Part of a small language model's weights: 2 heads of 128, 4097 steps.
Each number is 128 + 24 x the weight over the matrix's rms, rounded and kept within 0 to 255. Layers, rows and columns count from 0.

# layer 2 attention value, 256x256, rms 0.109, rows 149-175, columns 0-127
[[151 129 123 130 148 167 154 133 121 163 153 106  87  63 150 156 111 144  85 171 122 155 135 153  93  94 121  98 120  97 155 134 130 135 148 142 148  90 155 150  39 113 146 137 174  97 163 179 138 113 151 183 138 136 153  95 117 105 132 142 111 100 162 122 136 104 128 149 175 146  74 118  99 108 115 169 180 149 124  82 123 178 145 109 166 154 129 117 148 143 152 129  92 104 101 139 117 165 128  95 139 130 137 125  92 150 138 143 100 151 120 135 151 122 147 143 135 139  99 155 148 161 127 133 158 107 200 120]
 [151 126 154 139 181 121  59 133 114 159 148 126 146 138 154 136 119 125 151 105 177 140 112 150 171 111 117  90 132 117 136 121 121 169 104 118 134 172  88 115  67 137 150 161 136 127  71 179 102  97 121 121 152 139 144  98 112 105 113 154 113 115 120 135 115 157 145 133 141  84 151  87 187 136 139 114 140 136  97 128 155 104 141 155  86 122 113 120 121 138 125 157 121 150 118 113 114 132 124 126 125 179 147 112 167 103 153 126 135 123 154 136 170 120 149 152 149 126 118 138 148  97 132 104 116 126 137 146]
 [180 130 110  88 157 113 146 145 147 129 181 135  77 116 106 122 105 130 109 139 169 130 125 149 141 128 133 155 135 134 141 120 122 116 119 131 134 195 149 130 133 177 164 163 143 116 103 127 131 162 135 117 128 134 133  95 172 155 163 136 128  93 171 158  99 206 147  86 183 115 126 143 135 101 116 142 121 118 153 126  98 137 148 130 110 164  66 156 142 141 178 157 105 112 128 137 112 138 134 159 151 145 115 145 147 133 196 184  73 158  81 113 142  83 101 160 183 109 136 143 153 138  90 112 119  79 125 136]
 [151  95  92 139 141 146 113 143 143 149 118 110 113 129 142 179 133 165 129 114 137 124 143 132 133 111 163 133 160 142 106 136 145 110 157  87 158 177 161 109 134 167 112 166  60 144 122 143 116 125 130  95 150 125 143 172 133 144 105 161 111 198 118 125 198  75  98 160 115 193 123 126 126 103  86 101 106 119  87  95 122 140 100 165 185  53 117 146 142 157 127 113 134 158 133 167 111 146 149 135 146 122 128 137 131 135 118 155 103 127 119 163 171 119 173 145  98 139  92 127 161  87 174  99 126 162 152 105]
 [112 133 104 136 106 135 163 158 112  97 139 127 113 157  70 141 161 131 118 149 128  30 148  76 124 132 115  90  94 107 122  97 163 131  97 113 170 158  96  65 139 138 139 143 131 109 132  99 115 167 129 126 116 120 145 141 151 123 141 109 111 100 100 143 113 101 118 137 163 115 108 136 122 142 111 194 140 137 116 142 106 123  97  91 137 120 109 153 158 106 137 144 130 136 116 112 108 110 128 120 137 121 140 103 163 134 126 181 138 139 146 109  79 122 178 127 142 136 114 136 164 111 139 132 125 111 148 134]
 [109 109 124 139 128 147 110 101 134 108  91 122 102  95 121 142 123 113 109 123 178 133 154 107  96 139 136 123 138  98 143 120 176 107  94 101 112 122 112 128 150 131 183 106 123 101 126 168 139 113 160 167 165 117 163 144 115 134 121 115 121  76 151  76  97 129 138 115 126 116 163 136  96 163 129 139 152  70  88 112 115 104 101 157 139 131  87 207 129 153 131 100 130 156 195 115 129 102 156 153 176 169 135 119 120 131 123 139 143 141 116 118 143 103 122 100 142 138  94 100 111 121 180 129 113 139 152 127]
 [130 123 142 152 108  89 157 138 144 175 126  90 144 133 107 176 103 158  67 119 141  80 157 139  91  98 120 140 104 182 177 107  88 151 130 169 123 149  93 133 182  94 112 116 151 149 135 144 137 147 162 121 114 142 146  73 136 107 135  80 118  83 135 113 119 129 177 147 109 118 163 123 134 131 128 114 122 107 104 109 123 133 146 155 120 117 112 128 111  96 138  95 137 156 123 129 155  92  98 121 101  85 156 134 122 108 190 173 121 123 139 147  98 107  90 154 110  87 125 140 170 116 130 167 134 134 161 120]
 [ 87 107  92 146 132 168 140 126  62  79 109  65  88  71  77 168 116 102 138 116 109  86 126 118 105 105 114  97  97  96 156 101  61 109 160 113 114 153 144 139  94 145 143 131 163 164 122 116 137 120 119 155  97 122 134 117  93 147  98 119 114 134 137 112 153 141 142 137 142 134 104 149 159  94 123 142 151 121 120 114 111 134 145 146  99  97 174 122 116 110 104 120 136 141  90 142 122 136 128 144 121 122 137 109 137 128 137 113 137 144 133 136 123 133 118 130 140 116 143 105 108 134 165 139 180 102 126 150]
 [164  96 107 125  76 144 127 112 147 121 144 140 122  97 161 141  93 165 171 127 117 121 132 125 140 144 135 111 141 177 153 129 109 161 144 114 128 121 130 129 137 126  93 147  76 133 145 191 132 161 116 151 156 158 131  92 132  91 150 141 104 141 140 101 126 130 176 119 139 104 119 154 104 106 179 142 154 132 158 199 129 152 169 159 139 155 129 116  96 136 143 133 121  66 121 128 193 117 191 118 116 106 149  94 125 123 130  96 144  99 135 116 119 120 180 145 162 141 132 131 148  93 110 103  66 122 131 133]
 [136 116  93 196  84 137 152 100 112 148 138 162 139 112 138 141 117 137 149 149 116 118 162 137 134 152 129 142 125 148 143 116 100 153 112 138 169 121 111 128 178  98 103 118 141 160 116 141 177 132 127 102  85 166 181 132 129 155 141 135  90 121 133  83 151 158  99 114 148  93 114  90 133 112 126 125 154 132 120 196 177 145 170  76 115 131 137  80 130 113 114 141 164 124  96 113 111  98 107 109 104 187 110 164 183 138 169 142 110 170 127 102 113 158 139 122 113 108 118  97 123 148 137 128 135  78 104 115]
 [113 123 124 125 147 130 149 151 113 185 121 144 104 173 128 134 175 150 140 191 138 137 172 128 140 121 120 128  91 191 139 108 114 140  97 118 129  97  86 123 145 152 124 122  65 209 142 143 125 144 122 147 101  95 147 128 122 119 143 108 139 144 140  58 160 120 131 124 150 118 163 113 147 150 102 104  77 151 129 117 119 160 135 173 141 172 148 120 138 140 132 138 113 134 147 149 143  99 145 115 126 116 119 119 124 100 128 126  82  84 148 102 141 139  82  97 163 122 105 114 114  67 123 109 131 108 103 138]
 [101 123 157 173  70 125  96 150  88 157 138 184 146  65  92 113 135  83  90 149 148 129 185 135 144  79  99 136  81 126 112  77 128 116 127 149 126 167 113  84 124 106 180 110  83 146 134  87 138 121  80  89 103 136 137 119 104 115 117  34 133  72 128  92 106 127 132  80 117 103 106  86 149 100  83  86 109 126 112 150 128 111  94 145  98 117 120 150 172  94 142 122  92 142 150 124 145 156 120 131 125  75 114 148 155 165 111  97 128  75 207 113  91 132 121 144 126 112 123 141 113 108 128 175 193 146 109 128]
 [132 187 109 100 137  76 174 108 113  95 125 127 133 110 148  97 104 127 109 130 117 150 149 127 127  89 139 106 126 158 158 114 151  95 187 118  92 123 121 141 142 149 133 125 155 135 174 129 160 180 167 124 143  99 155 152 172 198 148 115 183 112  94 113 113 133 112  44 105 175 110  96 122 110 132 113 107 115 123 125 157 119 151 169 126 126 127 115 111 149 159 178 152  96 139 141 104 174 136 146 139 133 141 132 109 161 135  90 147 197  95 132 144  99 185 120 117 130  90 109 151  82 139 165 121 128 154 122]
 [143  90 124 123 144 158 132 130 151 116 166 167 130 152 108 129 147 103 214 121  99 118 122 160  71 168 111  92 161 151 129 118 102 134 126 115 161 164 137 136 120 114 141 114 115  65 106  72 102 143 135  66 122 143  79  75 136  95 169 147 120 113  93 129 112 148 100 137 158 166 139 136 131 166 122  96  88 133 118 112 128 103 113 109 158 140 107  88 170 135 123 133 164 137 128 147 114 137 130 116 129  86 154 200 101 120 172 142 101  94 106 132 168  96 120  86 124 109 104 122 165 141 147 125 123 102 131 123]
 [121  73 155 125 156 149 121 113 161 140 119 139 162 141 118 166 109 117 166 177 146 128 126 126 141 165 166 120 192 171 102 160 141 115  96  84 120  84 137 120 160 118  61 138  79 112 111 129 153 138 115 152 180 122 141 170 100 118 156 165 123 101 148 144 179 133 129 142 128 140  90 140 139 141 122  92 164 159 124 132 109 157  70 108 155 157 103  66 187 147 125 167 163  88  85  89 126 125 141 147 117 137 164 108 115 146 123 145 135  85 171 149 133 102 120  67 174 149 152 139 146  81 129 122  92 122 122 131]
 [139 131 151 121 121  88 101  93 134 173 117 146  96 139 150  99 148 142 119 146 147  97 125 177 104 137 110 139 137 110 108 135 114 145 156 145 104 114 154 133  88 196 148 161 118 174 144  96 110 164 104 124 112 113  83  81  65 148  89  98 127 146 100 102 194 135 106 140 123  70 131 118 101 160 131 124 105 123 160  81  63 169 102 124 154 104 131 125  80 106 113 151 124 114  98 109 143 165 123  82  68  87 119 140 132 128 140 133 187 106 141 109 118  53 118 127 145  85 179 121 168 144 134 185 130 109 103 120]
 [107 117  70  98 131  97 154 119 163 120 137 133 161 108 161 108 117 139 118 178 122  97 141 122 116 116 150  85 111 133 113 140 139 162  96 163 187 109 177 138  52  93 221 166 104 142 149 126 111 121 126 129 121 111 147 154  82 151 114 118 119 124 146 119 143  84 150 145 150 132 131 150 116 145  98  95 121 141  77  89 120  99 201 109 126  79 127 114  98 163 154 132 105 150 116 112 117 151 128  94 126 134  84 136 168 147  81 138 161 111 110 113  85 160 146 150  85 112 150 135 165 117 126 123  94 162 155 117]
 [142 119 104  97  87 185 126 158 152 152 154  97 118 156 149 154 144 131 128 117 125 186  99 132 111  99 147 130 108 125 141 147 142 167 101 112 159 107 112  95 131 103  96 118 102 153 155 129 183 159 137  68 127 140 174 120 103 137 133 113 113 109 135 120 182 122  97 151  80  73 147 126 111 108  50 108 107  98 104 134 135 133 130  93 152 160 100 165  92 160  87 110 124 120 131  89  97 131 139 152 116 147 111 137 104 112 108 161 163 121  83  95 118 124 112  96 156  90  87 149 114 127 132 168 145 116 118  99]
 [129 148 128 133 137 163 136 103 111  91 116 155 118 122 174 177  97 121 141 121 158 133 136 141 160 150 118 127  56 125 143 100 112 119 150 148 178 128  81 130 121 129 164 123 161 126 129  92 100 144 147 152 108  92 112 141 129 160 133 112 137  81 152 138 118 117 125 146 147 166  84 111 125 148 105 169  73  96 121 136  78 149 148  93 111 112 135 120 137 129 102  90 163 132 113  86 124 111 144 180 154 163 118 141 113 157 161  90 101 111 117  95 147 133  74 112 174 132 122 152 106 134 150 157 155  60 150  94]
 [143 153 121 132  99 107 129 137 105 126 126 172 186  94  90 130 156 135 147 154 126  72 122 165  95 144 117  99 119 152  94  92 105 104 117 111 112 159 182 126 162 149 161 148  81 124 159  92 128 115 120 109 134 103 159 113 162 139 161  97 143 157 140 121 188 147 145 151 151 148 125 174 111 173 150 135 122 122 160 111 128 154 138 160 116 132 152 159 163 122 125 122 149 143 109  77  92 141 116 118 106 157  99 110 135 171 145 197 142 144 109 132 113 150 132 121 139 142 145 116  70 128 160  91 106 144 109 139]
 [134 140 174  98 145 157 117 161 133 134 109 204 163 158 163 137 118 150 114 122 155 113 121 130 133 119 137 156 150 185 108 111 171 105 123 129 113 144 168 155 113 136  88  88 131 110 105 110 133 130 119 143 122 108  97 148 115 137 134 166 115 126  98  99 127 102  86 141 142  78 101 142 107 108 116 141  88 123 192 135 171  94 124 167 129 103 108 115 136 118 125 144 140 158 141 193 151  98 121 143 130 110 134  93 137 108 149  94 126 141 142 131 126 124 100 118 128  98 106 129 121 140 140 103 153 157 123 112]
 [133 119 151 124 122 153 109 127 184 115 138 124 161 155 198  95  88 151 132 112 128 121 104 118 106 134 119 126 143 152 136  81 113 147 117 128 138  82 110 125 122 150 172 163  82 137 110 113  88 129 166  96 123 129 150 200 117 131  86 106 122  92 131 136 136 184  86 120  80 124 131  83 132 127 135 147 101 167 135  90 150 125 117 122 121 103 105 159  81 128 117 140 136 148 133 127 140 109 204 178 151 137 112 134 120 126 183 187  42  96 139 105 141 159 131  93 148 164 129 134 118  70 163  81 164 139 113 153]
 [104 101 139 116 165  98  86 146 129 128 128 131 111 183 102 166  98 103  88 117  82 136 150 121 163 151 132 134 123 173 129  98 115 152 124 148 124 165 113 149 152 127  94 155 128 118 182 157 118 117 151 135 142 148  93 132  87 124 114 130 130 107 132  88 152 135 146 131  94 100 136  82  97 102 116 129 125 129  96 146 158 101 126  86 162 105 123 162 122 111 140 125 151 108 123  83 146 155 143 140 136 140 148 109  72 149 110 110  96 133 125  82 141 122 147 130 145 128 108  94  92 133 132  74 161 157 129  84]
 [127 104 118 143 110 124 118 140 105 124  95 128 168 115 130 123  82 126 132 142 139 116 152 118 122 142  93 130 132 114  94 111 152 173 127  84 141 116 105  99 149 141 139 110 104 125 172 127 156  98  48 171  84 157  87 146 129  70 130 150 106  60 142 102  38 113  93 111 123 155 147 162 153 134  59 146  88 144 120 147 134  90 182 156 113 100  77 151 105 102 155  95 102 117 127  96 118  94 157 116 115 116 118  62 151 142  84 110 119 124  85 107 155 119 104  86 130 112 195 128 165 116  77  98 135 131 136  94]
 [148 123  97 113 155 107 147 135 122 120 137  80 119 152 162 107  92 122 145 109  73 144 173 150 161 141 105 117 154 188 146 103 110 120 119 129 108  93 115 108 114  76 158 102 153 125 122 120 127 164 130 152  98  98 112 175 134 101 158 137  98 120 162 129 125 113 153  95  74 144 101 104 104 139 128 172 100 143 159 144 149 125 120 142 128 138 118 145 138 123 125 173 123 109 124 102 159 182 112 145 122 149 158 109 126 133 141 196  97 105 123 156 107 120 130 114 131 140  79  92  93 159 141  93 131 112 152 103]
 [130  83 175 164 118 136 158 166 132  71 112 117  76  90 108 147 114  68 208 109 119 115 145 179 134  54 131 156 126 116 172 109 123 113 140 130 110 126 121 132 124 107 114 118 159 145 132 172  51 150  95 157 125 154  73 138 130 126 146 162 149 110 160 122  75 171 138 134 119 107 150 138  79 139 116 169  92 157  91 163 138 135  87 127 107 144 187 119 121 123 109 129 123  77 143 121 157 140 120 104 126 120 165 105 135  93 145 137 158 151 138 106  87 108 125 118 125 111 124 159 106 157  96  50 121 153 141 147]
 [151 156 108 122 104 144  86  68 129 132 111 109 128 137 102 109 162 112 139 149 118 110 120 155 116 122 160 125 162  88 190  92 127 141 108 127 119 125 121  96 148 116 110 121 124 119 100 103 117 108 109 104 110 124 103 163  60 100 105 156 124 122 106 111 121 110 151 150 119 115 137 114 120  98 171  90 128 126 156 123 124 123 119 127 116 116 130  90 152 142  78 155 131 121  99 140 139 157 112 128  98 143 142 103 121 159 121 124  67 134 133 133 125 125 145 132 122 132 149 139 102 148 112 122  68 139 136 111]]
# layer 2 attention output (transposed), 256x256, rms 0.0816, rows 149-175, columns 0-127
[[ 77 132 152 146 130  94 134 104 114  82  83 114 164 185  89 121 126 123 185  72 132 115 168  91 139 156 158 140 159 128 116 117 128 134 124 147 130 154 120 115 187 139 108 137 124 148 101 101 133 146 116  65 138 123  66 139 146 130 130 126 144 136 112 122 149 146 132 113 111  96 179 114 135 138 141 116  95 111 137 145 134 121 118 149  86  97 114 149 109  89 126 120 151 121 157 100 110 104 139 144 122 103 108  84 125 146 120 128  97  90 119 116 115 105  97  97 131 151 127  96 115 104 148 120 112 143  68 126]
 [118 154  88 122  88 126 190 120 124 135 145 137 128 105 121 163 139 132 111 149  80 115 132 115 115 120 162 166 109 120 137 125 121 117 138 111 135  79 164 145 167 116 122 103 139 127 181 101 129 172 146 151 129  87 116 154 171 119 104 129 127 130 134 125 148 120 115 153 105 146 118 147  63 151 134 142  97 123 128 147 117 156 115 101 195 134 121 125 118  99 115 112 153 101 131 138 172 139 123 119 104  75 128 117 122 134 106 136 142 143 103 134  97 130 135 114 119 134 139 116 122 157 105 160 140 153 119  96]
 [ 70 153 127 143 108 139 106 135 107 137  97 143 160 143 127 127 131 112 136 142 130 122 111 111 129 151 104  94 106 118 108 158 133 126 135 117  99 119 121 123 138 110  74 126 115 143 143 152 148 118 114 152 109 133 116 159  82 104 142 122 128 146 121 126 180  59 109 171  79 142 144 121 140 150 133 125 129 156 101 137 154 122 136 130 133 126 174 110 143 125 144  88 140 120 137 138 152 129 107  90 112 114 116 110  93 143  75  64 172 116 150 133 127 146 129  95  72 144 129 120 131 138 157 107 153 156 135 133]
 [128 140 155 119 123  99 142 108 136 115 124 141 123 134  96  83 105 115 134 131  94 100 129 137 145 126 115 165 108 141 144 130 106 128 124 168 135  56 111 115  87 115 141  83 177 129 141 120 164 128 158 141 141 143 124 125 138 112 134 119 132  94 102 122  87 133 139  90 137  75 107 168 144 135 176 153 150 159 143 145 136 123 137 115  70 164 148 112 116  83 157 156  84 100 117 103 159  82 118 123 119 152 109 156 122 110 181 112 148 132 138 118  74 152  83 137 191 107 140 137 107 172  88 155 137  98  98 140]
 [168 148 117 114 136  98  94  83 136 125 121 142 140 137 168 141  78 100 138 108 115 197 114 166 149 147 127 156 110 131 166 155  76 139 159 138 104 111 149 139 127 121 126 135 119 113 122 141 126 113 135 145 133 155 120 141  77 121 135 151 157 147 159 125 182 149 110 119 109 168 132 109 128 127 161 103 102 142 155 123 116 107 161 165 120 118 147 101 115 135 158  99 110 129 118 143 114 153 128 120 152 133 135 143 103 114 113  88 125  91 140 127 183 122  84 120 149 114 101 100 103 146 135 113 146 154 129 130]
 [125 147 137 165 142 109 138 136 127 146 170 135 162 174 152 111 131 125 133 111 124  97 120 116 141 154 135 150 137 165 116 147  94 144 163 159 120  94 146 135 119 102  98 138 128 161 122 111 128 154 106  76 126 172 119 149 170 109 119 163 123 177 108 154 140 142 110 150 116 137  75 161 131 104 116 128 102 171 151 143 154 137 135 143 112 122 156  92 137  92 142 110 146 128  80 159 127 142 125 112  94  93 127 100 121 112 137 115  98 107 104 150 135 180  72 150 119 101 164 141 144 139 110 115 143 154 114 166]
 [ 90 118 140 102 148 165 132 128 142  99 159 179 127 114 156 111 114  96 172 137 136 130 101 118 151 141 103 122 148  61 104 119 149 115 107 103 170 121 171 138  84 153 136 133 120 127 104 127  95 132  90 133 135 144 124 187 100 138 125 147 129 161 104 128 134 135  96 111 158 141 133 167  95 172 130 138 109 126 150 156 129 131 100  87 139 101 156 173 146 177 131 156 106 121 102 145 137 143 115 113 175 163 130  96 138 109  95  59 147 128 144 100 147 138 152 106  99 168 139  98  99 149 136  82 122 129 100 105]
 [146 123 130  95  96 107 134 157 126 141 169 169 157 182 164 126 144 126 105 147 127 151 143 118 120 145 151 160 120 156 104 152 146 135 117 134 144 105 119 124 159 113 107 148 111  65 103 105  84 121 131  99 126 101 123 156 157 113 141 102 113 106 138 137 121 102 150  99  96 144 157 114 101 153 146 117 106 113  99 126 134 105 104  88 148 153  81 138 130 142 111 159 122 124 127 112 122 122 103 147 139 123  95 102 120 124 106 147 120 116  91 142 122 115 119 118 108 124 119 132 145 105 113 119  97 142 132  95]
 [137 166 150 119 171  93 132 169 131  98 144 114 128 147 155 138 174  76 128 118 144 102 122 132 107 120 143 114 125 124 111 135 124  88 118 138 155 109  93 144 151 141 121 152 194 120 123  74 163  99 173 126 133 124 110 171 110 167 111 122 134 118 137 179 109  99  77 130 136 145 136 100 140 154 120 133 104 119  99  95 115 141 133 112 142 114 139 155 135 144 154 147 166 170 145 137  82 129  93 123 154 130 119 138 145 158 129 149 139 124 110 146 141 125 125 130 130 130 105 102 116 152 133 119 180 149 119 130]
 [131 167 130  98 143  95 105 153 144 126 117 121 124 137 149 121 119 130 120 118 128 130  93 110 132 103 115 127 100 126 157 123 146  88 135 112 117 103 107 155 108 189 127 132  90 109 137 106  68 137 140 160 137 114  89 133 132 111 160 133 163 131 128 152  79 114 132  98 115 161 152 146 113 103 110 115  89 123 140  60 103 142 104 169 132 137 142 160  91 139 104 129 102 126 145 101 127 156 147 109 151 112 130 153  99 137 114  97 132 110  92 156 139  87 114 137 102 131 132 128 112  99 130 121 131 150 147  96]
 [116 133 133 127 136 111 130 126 135 104 107  99 173 112 128 165 110 139 140  49 110 137 105 120 105 127 132 165 144  87 112 141 135 121 121 153 116  99  93 131 110 113 116 121 154  75 115  96 146 123 124 113 178 141 122 123 130 106 102 183 103 126 130 198  87 112 123 125 103 142  92 120 136 114 138 143 181 117 133 157 169 112 126  86 136 105 107 110 103 134 114 107 138 127 101 109 113 157 109 123 182 137 105 165 130 159 103 163 129 182 107 149 121 112 120 116  83 138 104  97 134 175 158 128 128 119  96 104]
 [119 150 110 104 168 119 170 108 151  94 117  59 114 198 132 143 110 165 135  99 103 129  86 127 119 156 111 125 126 149 178 157 111 125 148 117 109  97 143 165 111  95 100 131 128 141 111 195 110 112 164 144 136 106 120 130 144 116 105 198 114 160 161 159 140 124 125 161 114 153 173 158 154 135 162 164 123 123 133 150 118 127 133 124 129 160 113 117  70 157 133 137 146 128 101 120 105 127 170 164 129 187 134  86  78 114 183 133 125 146  46 122 160 119 157 140 123 144 106 120 122 153 153 110  77  99 182 140]
 [127  93 158 141 144 178 128 141 142 133  98 119  80 105 118 137 162 135 125 145 145  98 102 133 117 142 121 136 112 113 103 121 128 157  93 154 157 126 131 117 117 124 116 117 108 140 111 129 106  98  99 116 114 147 100 125 102  86 146 136  77 151 140 124 125 149 134 203 147  85 140 156 143 132 115 149 156 141 111 140 122 137 110 103 126 117 147 131 125  88 113  83  93 158 113 121 121  81 108 154 124 123 117 115 162  89 114 160 116  64 124 139 126 151  84 127 153 111 153 151 131 180 111 109 133 130  93 118]
 [113 141 120 136 110  81 116 127 113 148 115  96 105 135 143  96 128 133  63 143 177 151  92  98 158  98 113 123 110 131 159 163 128 114 142 147 118  79  98 142 133 120 123 154 141 194 152 168 123 126 142 128 155 120 161 193  71 119 104 109 123 129 144 136 138 100 110 124  97 114 123 118 122 116 124 152 162 133 116 167 138 126 128 146 102 121 117 156  99 122 155 146 106 112 120 113 152 139 144 135 144 176  88  67 121 126  80 118 156 162 146 107  99 154 145 172 131 152 159 121 140 157 132 116 149 145 133 133]
 [151 195 114 147 121 103 146 156  98 129 100 127 112 127 122 108 165 162  93 103  94 142 122 141 109 117 155 143  67 101 157 116 133 117 184 184 141 154 115 115 124 157 159 140 179 133 144 133 141 111 154  80 125 128 135 132 131 137 108 115 140 139  96 146  92 145 141 137 138 114 138 124 130 109 106 162  94 117 161 115 115 128 168 143  90 113 143 188 114 111 124 123 133 150 179 153 135 134 123 107 114 140 123 172 152 111 125 122 135 177 101 110 117 152  91 157 115 131 139 151  90 177 115 127 170 152 103 137]
 [149 105 107  97  95 130 136 169 110  78 122 121 148 154 117 106 136 144 127 167  90 136 109  95 172 123 148  87 137 159 134 139 122  89 119 114 173 133 106 122 166  99 113  76 127  77 136 142 135 111 127 103 105 133 145 159 142 131 148 158 150 107 138 126 106 133 147 115 133 141 100 148 165  86 140 108 155 122 106 188 158 100 142 120  89 128 108 145 191 138 127 117  97 113 133 125 118 100 111 178 196 197 137 139 161 119 116  89 115 152  98 123 118 191 132 135  99 159 107 143  96 155 111  85 158 136 137 115]
 [119 111 150 157 135 161 104 168 127 135 129 144 115 141 106 121 143 127 137  70 118 138 125 151 122 155 109 156 147 127 150 101  97 115 137 109  92 176 117 115 177 151  74 103 143 101 117  96 124 138 138 131  83 184 114 103 141 138 119 154 140 108 113 119 123 170 132 100 117 136 120 135 149 113 144 144 111 109 144 163 120 144  65 118 117 160 144 145 130 119 114  90 137  98 139 138 163 131 106 159 115  97 152 116 106 112 153 142 114 143 106 141 179 107 105 113 204 150 102 128  77 131 159 157 159 115 116 120]
 [131 130 179 165 173  90 128 122 107  98 106 136 147 124 112  87 154 131 127 126 143  68 168 127 123 145 131 122 157 154 136 132 113  93 151 138 130 134 134 177 153 188 139 113 146  96 133 135  94 116 123 140 162 130 102 107 154 113 103 147 138 135 131 160  80 138 144 126 202 190 128 152 131 143 162 173 140 147 168 128 131 122 131 161 112 110 133  89 135 108 164 161 143 131 150 165 124 127 144 117 149 122 154 133 125 126 138 109 108 135 148 166 135 132 109 140 123 157 152  93 140 130 133 105 139 132 132 164]
 [128 122 118 107  85 101 108 139 124 150 101  94  95 144 120 116 137 119 135 143  81 116 111 121  97 100 171 117 198 118 119 122 138 145 113 112  91 107 152 114 101 147  88 127 106 115 104 162 144 108 137 111 135 130 131 121 117 128 111 139 106 139 101 102 128 144 110 127  94  94 158 129 120 123 141  85 170 128 116 137 152 131 105 148 140 132  94 124 138 105 137 139  95 132 138 135 122 122 100  96  96 103  98 108 119  90 105 146 125 120 141 173 113 131 156 116  93 132 127  96 136 124  96  96  92 180  99 169]
 [124 109 160 132 108 132 126 119 160  95  99 106  72 163 159 115 129 100  96 157 154 131 137  93 130 116 143 175 175 118 165 167 139 145 164 151 130 116  91 135  86 120 100 101 145 135  87 132 148 154 152 114 111 164 108 108  98 110  87 143 135 134 125 115 129 124  95 133 120 136 122 121 148 115  81 140 151 129 141 169 120  94 145 135 128 149 122 121 106 123 140 140 138 126 143 153 140 128 126 155 172 103 128 153 107  96  90  44 148 107 123 118 164 120 111 118 113 131 117 146 188 134  96 140 173 130 155 118]
 [112 126 127 143  90 115 132  98 142 105 159  69 150  95 116 144 145 112 142 114  68 142 162 140 141 174 108 115 129 114 124 119 117 147 130 140 134 130  83  87 131 109 148 170 134 126 144 179 158 106 152 127 145 153 160  94 130 138 122 117 145 144 136 160 133 151 177 124  75 139 167  94 174 133 141 160 153 147 120  94  69 138 153 136 116 102 145 138 122 140  89  99 123 122 105 105 145 169 131 116 141 122 143 150 101 169 102 162 141 117 117 123 123 101 190 114 139 150 108 144 133  99 144 150  95 123 118 154]
 [110 131  91 145 127  93 118 129  66 162  97 149  89 109  87 136 143 142 124 162 141 107 129 116 146 115 161 167  84 108 147 165 107 124 151 156 132 120 141 120 104 158 104 130 156 131 152 110 153 115 135 170 156 122 132  92 153  99 126 150 123 165 108 125 129  99 172 133 148 130 131 171 142 124  95  99 154  86 102 176  97 135 120 165 130 146 179 123 162 123 108 112 158 116 122 130 126 148  78  85 102 120 141 137 154  96 122 105 199 153 117 151 141 120 117 158 113  83 153 108 121 144  94 176 123 100 156  90]
 [114 141 125 129 104 140 158 104 132 120 141 148 137 108 170  84 162 142 173 111 142 143 114 129 115 100  95 155 133 104 133 145 154  98 128 109 134 132 131 135 122 114 147 132 124 147  56 128 128 161 133  90 105 122 129 121 126 145 150 157 123 124 108 132 119 144 104 123 155 149 104 164 126 119 132 137 129 118 109 142 115 131 155 126 112 134 148 123 108 116 115 118 136 161 122 178  97  87 139 111 100 116 105 116 176 121 150 107 146 141 126 143 139 134 130 132 113 127 146 150 163 122 118 142  90 129 148 137]
 [112 103 150  95 139 132 121 121 133 119 148 145 115 128 118 169 154 101 133 128  89 112 101 152 110 132 166 103 104 135 141 113 122  66 118 128 128 140 117 100  65 109 126  95  98 124  87 147 144 144 166 130 151 102 136 121 112 165  92 113 153 172 119 129 179 135 142 155 125 115 100 119 114 140 173 121 160  96 121 127 110 131  85 110 163 110 170 102 143 139 100 159 136 112 137 147 138 151 108 109 108 142 121 229 130 130 122 142 130 139 144 126  95 128 163 142 115 163  63 130  75 142 140 123 114 126  78 151]
 [113 144 132 145 121 177 113 112 119 148 116 150 123 118 101 115 135 128 134 147 162 104  87  80 102 126 118 151 130  93 129 123 146 134 132 132 123 158 141 140 158 153  80 135  74  92 107 138 133 111 122  79 138 152 143  65 128 166 136 116 151 116 113 123 106 146  92 120 184 121 147 140 128 101 130  77 124 128  97  94  79 127 106 120 126 112 134  99 112 166 127 115 125 129  88 174  61  82 129 105 105 108 128 153 154 117 108  78 109 144 137  75 120 104 119 143 103 109 171 126 125 106 101 154 104 136 121 156]
 [143 157 100 112 154 156 119 113 103 168 135 150 159 134 136 111 143 154 110 146 126 126  89  87 140 187 134 128 109 140 129 139  93 129  94 126 146 144 167 126 142 170 127 160 118  88 127  77 181  97 157 106 127 130 163 135 126 144 122 101  85 119  93 114 160  96 121  87 108 187 117 101 171  96 125  72 129 126 150 106 122 114  99 100 154 132 111 103 101 132 147 100 111 141 129 135 152 122 135 140 115 141 113 127 142 146 110 103 108  95 138 154 157 138 123 155 162 112 146  87 110  96 153 188 107 106 116 109]
 [ 94  96 134 114 137  87 146 151 123 112 122 128 103 143 143 137 116 143 115 112 125 138 114  89 143 120 136 145  94 144  95 153 102 106 137 116 144 131 156 146 127 114 142 145 121 131 126 144 131 128 145 130 140 125 136  93 155 171 134 128  92 145 139 139 109 154 126 115 110 123  94 145 127 151 104 144 109 131 117 108  90 127 137 158 119 122 115 148 107 100 143  98 128 135 159 102 135 111 119 146 122 148 121 132 119  89 116 132 176 121  98 118 123 108 127 115 102  96 121 109 123 125 121 152 170 143 129 152]]